Weights of a small GPT-style language model, trained from scratch on English Wikipedia.
Size: width 64, MLP 256 tanh GELU, vocabulary 4096.
Architecture: biases, untied embeddings.
Training: 152M tokens, 4633 steps.
Each number is 128 + 32 x the weight over the matrix's rms, rounded and kept within 0 to 255. Layers, rows and columns count from 0. Numbers have three digits each.

# down: layer 9 MLP down (transposed), 256x64, rms 0.101, rows 60-106, columns 0-63
# up: layer 9 MLP up, 256x64, rms 0.123, rows 61-106, columns 0-63
down60:161110130069125126135168138106159139120070114139144092153137113126199149099048110153160139120145127208105160186141095082145132103101115147188101125131095113073135110139129095088131134106175200
up61:141116066050166116136142094162166139111195132162171122154139127132180156071151139150147148134124145215109181090090161090101118128077131171142080088195125111137103128135106129127101136048141118
down61:109136136184093169083132105112074125112103118120112157118093145140136128139123156113146128091057128059148123156185146144123175097180138110172198167111124137067150138070143081093161097138190147
up62:126128126127127128127128127128125127128127126126127128129127128128126127129127128127129127128125128127126126128129129127127127128127127126128128129127127128127128127129127128127128128128128127
down62:126129129127129128129127129129129127128127130128128128128130127128128128128128128129128129128129130128131129128127128127128128129127130128128129128128129128129130127127128128129128128128128130
up63:197148153134121140153181183132124128154170146155150168106085119132154081125164195147104102090117019159114109144114108149106098207100103103101061095161099110144080121141107136065132168097133134
down63:083081129083107112126128082097141157148116103131132104130118144137095159160152100099189109171128221107119125109154154062181084110128105174147160158119125163077139149173136115174117114166070095
up64:107097140134157160077109134134142168089149091142158109133158104187185114093100139166161177097110173066131081122185173089112155069102163116125183146119161146111115135108080181089121128158069095
down64:145148161104116081153162104096162080174104111131099155200105176100152168142158107081151088105098134156119158134095124130116130176158052111227104143115139061107129087125203113161125117093112102
up65:108167093103160143126126128114142135159101147121143102098114156120129160189142125080098158109114128171059187093142113115173137150113154110090076126137161107175093119151150182114160109133097167
down65:119130115168130146118103140172182156116169095138087109156155124147151070100140142158119121141104148163170143150140107124178114124093099116121090129137092137063130068099114097149130133130161111
up66:130095140106140134133129113130152110090153064109155112146152126135160112123135145166165164108131157078106117162180106125137173061160143130108135113087178111128156127092105164103115126159086086
down66:144148128147111090175125108098089144164111184143111118141125135134073140102140099110148128139105111180115119117092161099104128148118107145161114146142092146100105115182149147138118133122094152
up67:109088125156172183072161139113178165125125162210118132097094112070135108098146128125134176149115064164139159054118055105152136099168174091121089114110171117052100164076075153113188176146148143
down67:105160188061146129169159206159076163090138162110099172160174103128115159167116087077107116082156100118134158124154027135122191117141156166092145150154028173147128109168123118142050063090125096
up68:148075115115161131150188127180129157174113150149106131145110097105154126107166126146098128144120145106115105124103131128159121108081136170165072126150133089098155142212118172113129088117081126
down68:109110111141178132140141125179113131117118128079184103143099169129102123217094136067156109095136135145153125166103136137126102110178139132152099136136151149132110128079145075128099109118127117
up69:132008096196129162089207109112119141140199168129088143095152131171093128124113154116117194189156035080121107115134150101099100161144163135163130128089180130117131103169090091044188137110064084
down69:138159180140056101152174130053116142069155206205195089091168158128172111090030158198122050059203133126127124154235112173076120130135108151052159104186090076086146140138112108173039134114147114
up70:113143067076194150095193095116181135192121155126121181093108129118142085116105170133119140176108207178081083152127103075103136133149138038071174133107088072151032193177111124096155092174134102
down70:161100160151089061104081145143073133116157064157196063112090134138096126129177096118130113120234119119177091083149111155147157108135138061127145121156076148107164169067150238158103130187083129
up71:092186055118155140051164138149125075151142171184171142095115157163170178100140092138076180135123092091110063111094135090161163123123143107123164161085152136116093190104152111081140120182105098
down71:159164120159126121219064125103110146138067127153091140152185073124125121149160137096124129078163115119113134150175092111080140120064157156078093064126104163098109159165112112207175115160129103
up72:158112188116175084131149096163084108122125149133089140069149128168155165085178100141094150107152087104089107098162148220120158115065159138128145117152114102150092101101126193127076116196089124
down72:115136109127120161117154089068175149145154162118159126154094180104104117176089146155191157110069112109117139115110164097082143111140126124193070129140155128181102145169134143095148088058100109
up73:125080142136118130164132148186145095110192126156123152098164142054137144158185161147142104172161095125138091109127168124100122130037165142120081135120142140118071119137151096063110096123168069
down73:118160127149105145127096170084160125126136137098124146184086092202154125113129161115128163115134195166103144130139091043113130087158106143090159136143092096074132161076094139214111086173093114
up74:178112152065131167143135118135124144214161145173156091181096110181142110156132172140130147109095148228104162118115149062117117065077123159097107173190105122150106083136092146105119120068128084
down74:071154129155127082085142134158145143132088113136103161104169159077130142108078104104151117126124118027142116146149103161139133123152163161139142173085174081087099132131130066146195156150191125
up75:157129159173161124125128043185095139102147173070150114067155169150151116131142107115137074127107089150116078089183229140083142140077166166090143117194171121113083116143085118081141157165085142
down75:182165174156104106117079173140152163130106086155186045137111112133173151084123128219090163089106108140163119109130105111122158119116096151160129082169139113127130173132030117118125118166091105
up76:141079116174147177076152074130111088138137136068155214160094128103104083153111160129154126111110072183088145092118115102168129090070132053152109147131135127146130144174105192140207129162100125
down76:115141147103158103135059204143133063120148120090144085100147077113141154081145184127127085136137115068117088181148137067127149100104142177122116150171190157146119144077191082121156132122182155
up77:113091155112147095106160178148191081139217160169153154115141135110133187082154065186144088116097068054154083119131208127119094099148151132091130123134121153109109153106105143111137123145058195
down77:143166085091133112122070101082122064091118098086075103197129119139064136103177123130111170117178121161084118160151174203139122131133129155136150181120097199080136093120136191112116121166165119
up78:145117145190173151107143137158104106112104084123127127165130117124125145196136122072137102132101150151157157045062150113105148175094159215101127112156139038103155137170074108139113160151082154
down78:181115144062116139139155240087123142141121125167126110112107186098105140027086153207109235141150115119138128157146128128158130084124131075134128132101097183149099133089092131073153092111150082
up79:151092159099138194111118102173168132178137118116167130155129152099112192093096102106067107128154151127100159084138142101185155075105145168156076125162129147134095119165120149115136094127086070
down79:154085127163113120133146150138123108138138144124139127104136065140181084152139153143111123157133095083179060132166077097171089068057153141097087110143130147179162131086140193124158144179150096
up80:159101127134131122133201081159155166139174127139181115162212104119123139144128135152123096110125117145154131093086121137106142130045151102140093073137148047125116149104134129127087145089037165
down80:132175134137164138136097128185164073082102131147125159142123142121126144094142159134128134102124150117136084150135089162052083050089176112151145145127191158035106155105123054203178108119199102
up81:120118126151133106141142125120139138097159129171134201103187123149150144098153103129188122116098143118089117126088179099131161096144111134104153138135149128095131130126057172100145188111065163
down81:141126151099154150140085142085141117171093091111091127145124109133132140155137074144101143135114144114168108163162114144081171134121025089153154132149143187127103090083161140170132122128094143
up82:110150150145134108079162164100128080113158090141133149073083157159175127164108207120141155131132037113157074167082128132173113156103116142083171166095155101060069141160128083126172141108134108
down82:139089077101130183096135131121112089096116179175073096121138139096097170153151107083173158125085130131074121168174073097102158130150184112151058085111160165164146123111092149154142163143116185
up83:146119139116219160129150116138087144153110119117118157148102154103145096116105135104132151067070095201092137108083077143115176156096146136135102127163171130142100190108066126115151142093135119
down83:095078118135066133140140150125177107089117135145101083140130139104137130161117103135150136177129156090157151113184188111155110107126112152129148095119095101118167098203152096125125084131156102
up84:158146135074199126089179172140085104197138171146095142104115148088081096116169149122092151113113095101133061127125142138075106091068109077086068107140155132145094149170165143140216167136146120
down84:120106103109061130119129050160231181118114099101177110132097135143153135135096099161196058175181172121113160151152142133100136128106145138143084160158090178124122144083152105109083107140062153
up85:069109131143119157142118106170118087110118137117163194083166179124127180109137122107133112127124108155123089132101192120081116122091133074172111140199115109131135121185067158098186165109128145
down85:125133191119140109117167132113189142108154123111118041145122120130162080118167147118163148185130099132114140096153121145163147110149120170103110111096178120130153054099129133115111095132113115
up86:084137127072133092075171101080124139176143113117110145082194146085085165103161198075096140158129055158104092094152123127115127109173141109153131143121188090085128189126160139087228154124110163
down86:121144121127124140168127108179120103107162113130178167099094139108211077119116110111180191177165133114107072166148061142140185114090162126108152125087115092179171141124163096186075082063053153
up87:194106175162137170109163163166187084108183183185124144144099125180142119102132129099134095076185044131145108118099080153096036154078170139041115106122134143073139139112104127138119198177082110
down87:103107079096137237095092053064075191093096096090168094091150070071064117148156182138168204161102151118091120137143130089166176044191068138210144182085137148183154102128072152130169134171104221
up88:156139162116114145059136155130120104149134117106202116072109107178167101072098121114098199201109026084152060122152154108210141146118160109139118145104157127125133105156107169093136112161111078
down88:098146162143138136202144101106099100122165094107088146097182160106159080104090150155130046113104121161130170098099128210104160187090163177101176118112076172143136073134078129193118122119108121
up89:150064165200148199123146140099121135083149147105059123145109118143196058125179142143145116087128118098138134083121202061119111091125166132130127106108178127085126154106108154143131174145101146
down89:154142145079171089137059183113084136130159163139124207075126124081074116093153141182088127090138118085137106182140119177123161181128096090134083112129183098196151145122110137130091162124108116
up90:243071194091110142152171094153066069139166151153109098158089155106098127127153173104083123094128111125076109117130124134092163170104153184138098121131135101139109157169097151127116139124075046
down90:059160094148142090171241071103161101115124109058093166133041124083107130123108140091144139171144134134126148155130140133190074135124092132140145173085106105132154134136171164123135092153149150
up91:140136128156140157131144172149123073144093112117135143188112116100147129129173105121122126113109081135109102115148130118181156136080110151109127174127135123122134134123068167135117118080147113
down91:142130102074098102110121196141152101102151106128128123089138151158107128144109137143115130155155144156138159123114125143085088144167145127110110139135142116193095125108133096106129145153103134
up92:145172090110120141069155122151123160098167105204158161108118148122117081120121193135114130110130072176197113080134114087166125122075115042098083200134116176109155135146112111104140186111145116
down92:128066142056146172148052190143135145168121136153072164102144164130111163141141116100148175175121155128079161085119091107128105105125169139114119113123176130068087085100127165140173148064191123
up93:190119143135117123131128065153143141136149139168072160121124130123190124117151202081147096094140132117125120115115072131074111163176135104148179144127183106046133179066066142103115180154101105
down93:085123110078156143149107130070112121107163144086141095090149126137074071139123102148102156169150111127121126126102118138143150131099127124168135144107108109155107095248154114177132185155124135
up94:144101140094144121101145142134112108153128110137149102146140127146110096130144185143110147091090141203123115168111090131189125119102147140150089085129155059124128139088114154119142116158113103
down94:125147117176127102161093135095129134112133147109106125124133149089152144118125097115168129131150118046128125107141150131123104150143126144093199147099108173103104106198171134169106110093129137
up95:163133192179135137127179156107185105110188141057081169126133130143155096052204162079114134089096093142146070095063168133167135094076094153091153139142179140117106140127113137082177123129122146
down95:126147032118094102102145179152141124141126148109110159129123102096109163174131138128195159196135096065113106165066083141092068174103167160141114090030101209157184160101112106151162145201038166
up96:121116058084120093153135118113152108119154097100187143122174162129181141095160190143124118110161164126132123118130137111161119106099133097145144119085131120123171125115092144103125134126109080
down96:151134158141098176121142126158145138153125134119053111132102149172113117159119109138100123145065092144091135122152079091113147116088120137144154110160130135094125174110148106132137088141177175
up97:171058094155119082107133146192117139164172076100129084180171091170179124104128128121178158139094121133116110137123094139144130148113155040117118136086140106107198118145118150083158149097100110
down97:125197119154138155189113113105139111135153120141119154108155133092118124120135126105106127135115135165174109128133154090100131067097159130206145109142116117099060130100123155179086081119087159
up98:097071074127151182123127167154149117119117164153141086121173056170159140066109153145179105146105141083139074099139136154101150129137130134097191131121139209075146185136024162102069235086066098
down98:186084192090099048151192063137146118109187082151130110199111112255132138147123164137014097082143209153093153138155145077127137115193172154105105158099116031106159091033186134154125069153153074
up99:166097118124139141107111150145128107108125104106124111128165122108158183120109178150159196113101129091078092094067132120214126122106116098126141094161129057109129131134089109143152165121135148
down99:086194095156111116129091086078120156132106155146178124118063185115095097143126085082133096162101132167137150108182140130075128153141162132166104135137160168163148134125140129068107096115114137
up100:137123139120109153129137118215166104121116121156108174100152159106107119113110145183175117124133174116135121057174131087142161100065148158155136153123167139102106079109081109071106095075145145
down100:094110120078078160073116160066133112158108135081091140127090082181201137141142170103074127133174172145118127202113163162142117127168118137089136120159120057144108102125174148209211065147101099
up101:143127132140134138134143111129119090083139121108142123120138163161116151139119164162127124065129128106106156111104094079162130100122142140133119173102121193068140151131111146172131115146141009
down101:151097140098096187148133137133176133152148153148115147133120071100166095110091161106120126164116135157117148098116153138077119119133113148101099078130135080174141136153101146106119165121112141
up102:161122134149137119084132146088119090127102107108149140088167171128132104074169177124112103192096123053150081122127095159139175136112144081132125145138128119115174168153082164106143144152101127
down102:166114097132119108100116123125134122137088139161094118169126138120184050131124130120156152112118122134131149142120125197117134095135141131126146097113123133149138154083156155098093123092172154
up103:141144113115096055146129131103119128140167163155212101098137076130187118134136157152122162106079145107127090150165222131111173102109160151173094106104121108154180136097059147135110129103101143
down103:136118142137166189150131107176116076108086107105086160117148194132114139093150122098134121123152130166120134122076085099140130142125107088077152164133139123068108144114189146143110119107174110
up104:161125194146189100113154150179071068158113060164105152170092191062099141136102137134106128174113130131140144089058120100119155114122141107119163181121092170122104168146109098141135102112099144
down104:122154050103106174078147158164105169126199150137136189116100061178119131121074135107163096093123156158096156150152140162154098132137166105150101104148118099160139094122167160117117136100073077
up105:094108167147104134118116145172147106102099112102116127137090118116167118147162154108127150110075113114089092152128116143164129138136123133134139147070177166071135182155111182128144116113153084
down105:135159088100125150100152147134125108118176149106144156122154142127077096130124091114087102175156138163192144124154117122077120116114151130138092121172111110179121139111088078115133136150065163
up106:186123111146137171161188164132129099052142121119068167167132199131148115109171114106135167119112097111100143122060164124085159113142125174096127176096086145090112132144087100078165147103138134
down106:116107135142109072157162176155154123122114172132094141102099122175117138131169125113133063152126094100101077181082112195135036177105139155091088092123148103186109155079126159139133160211149140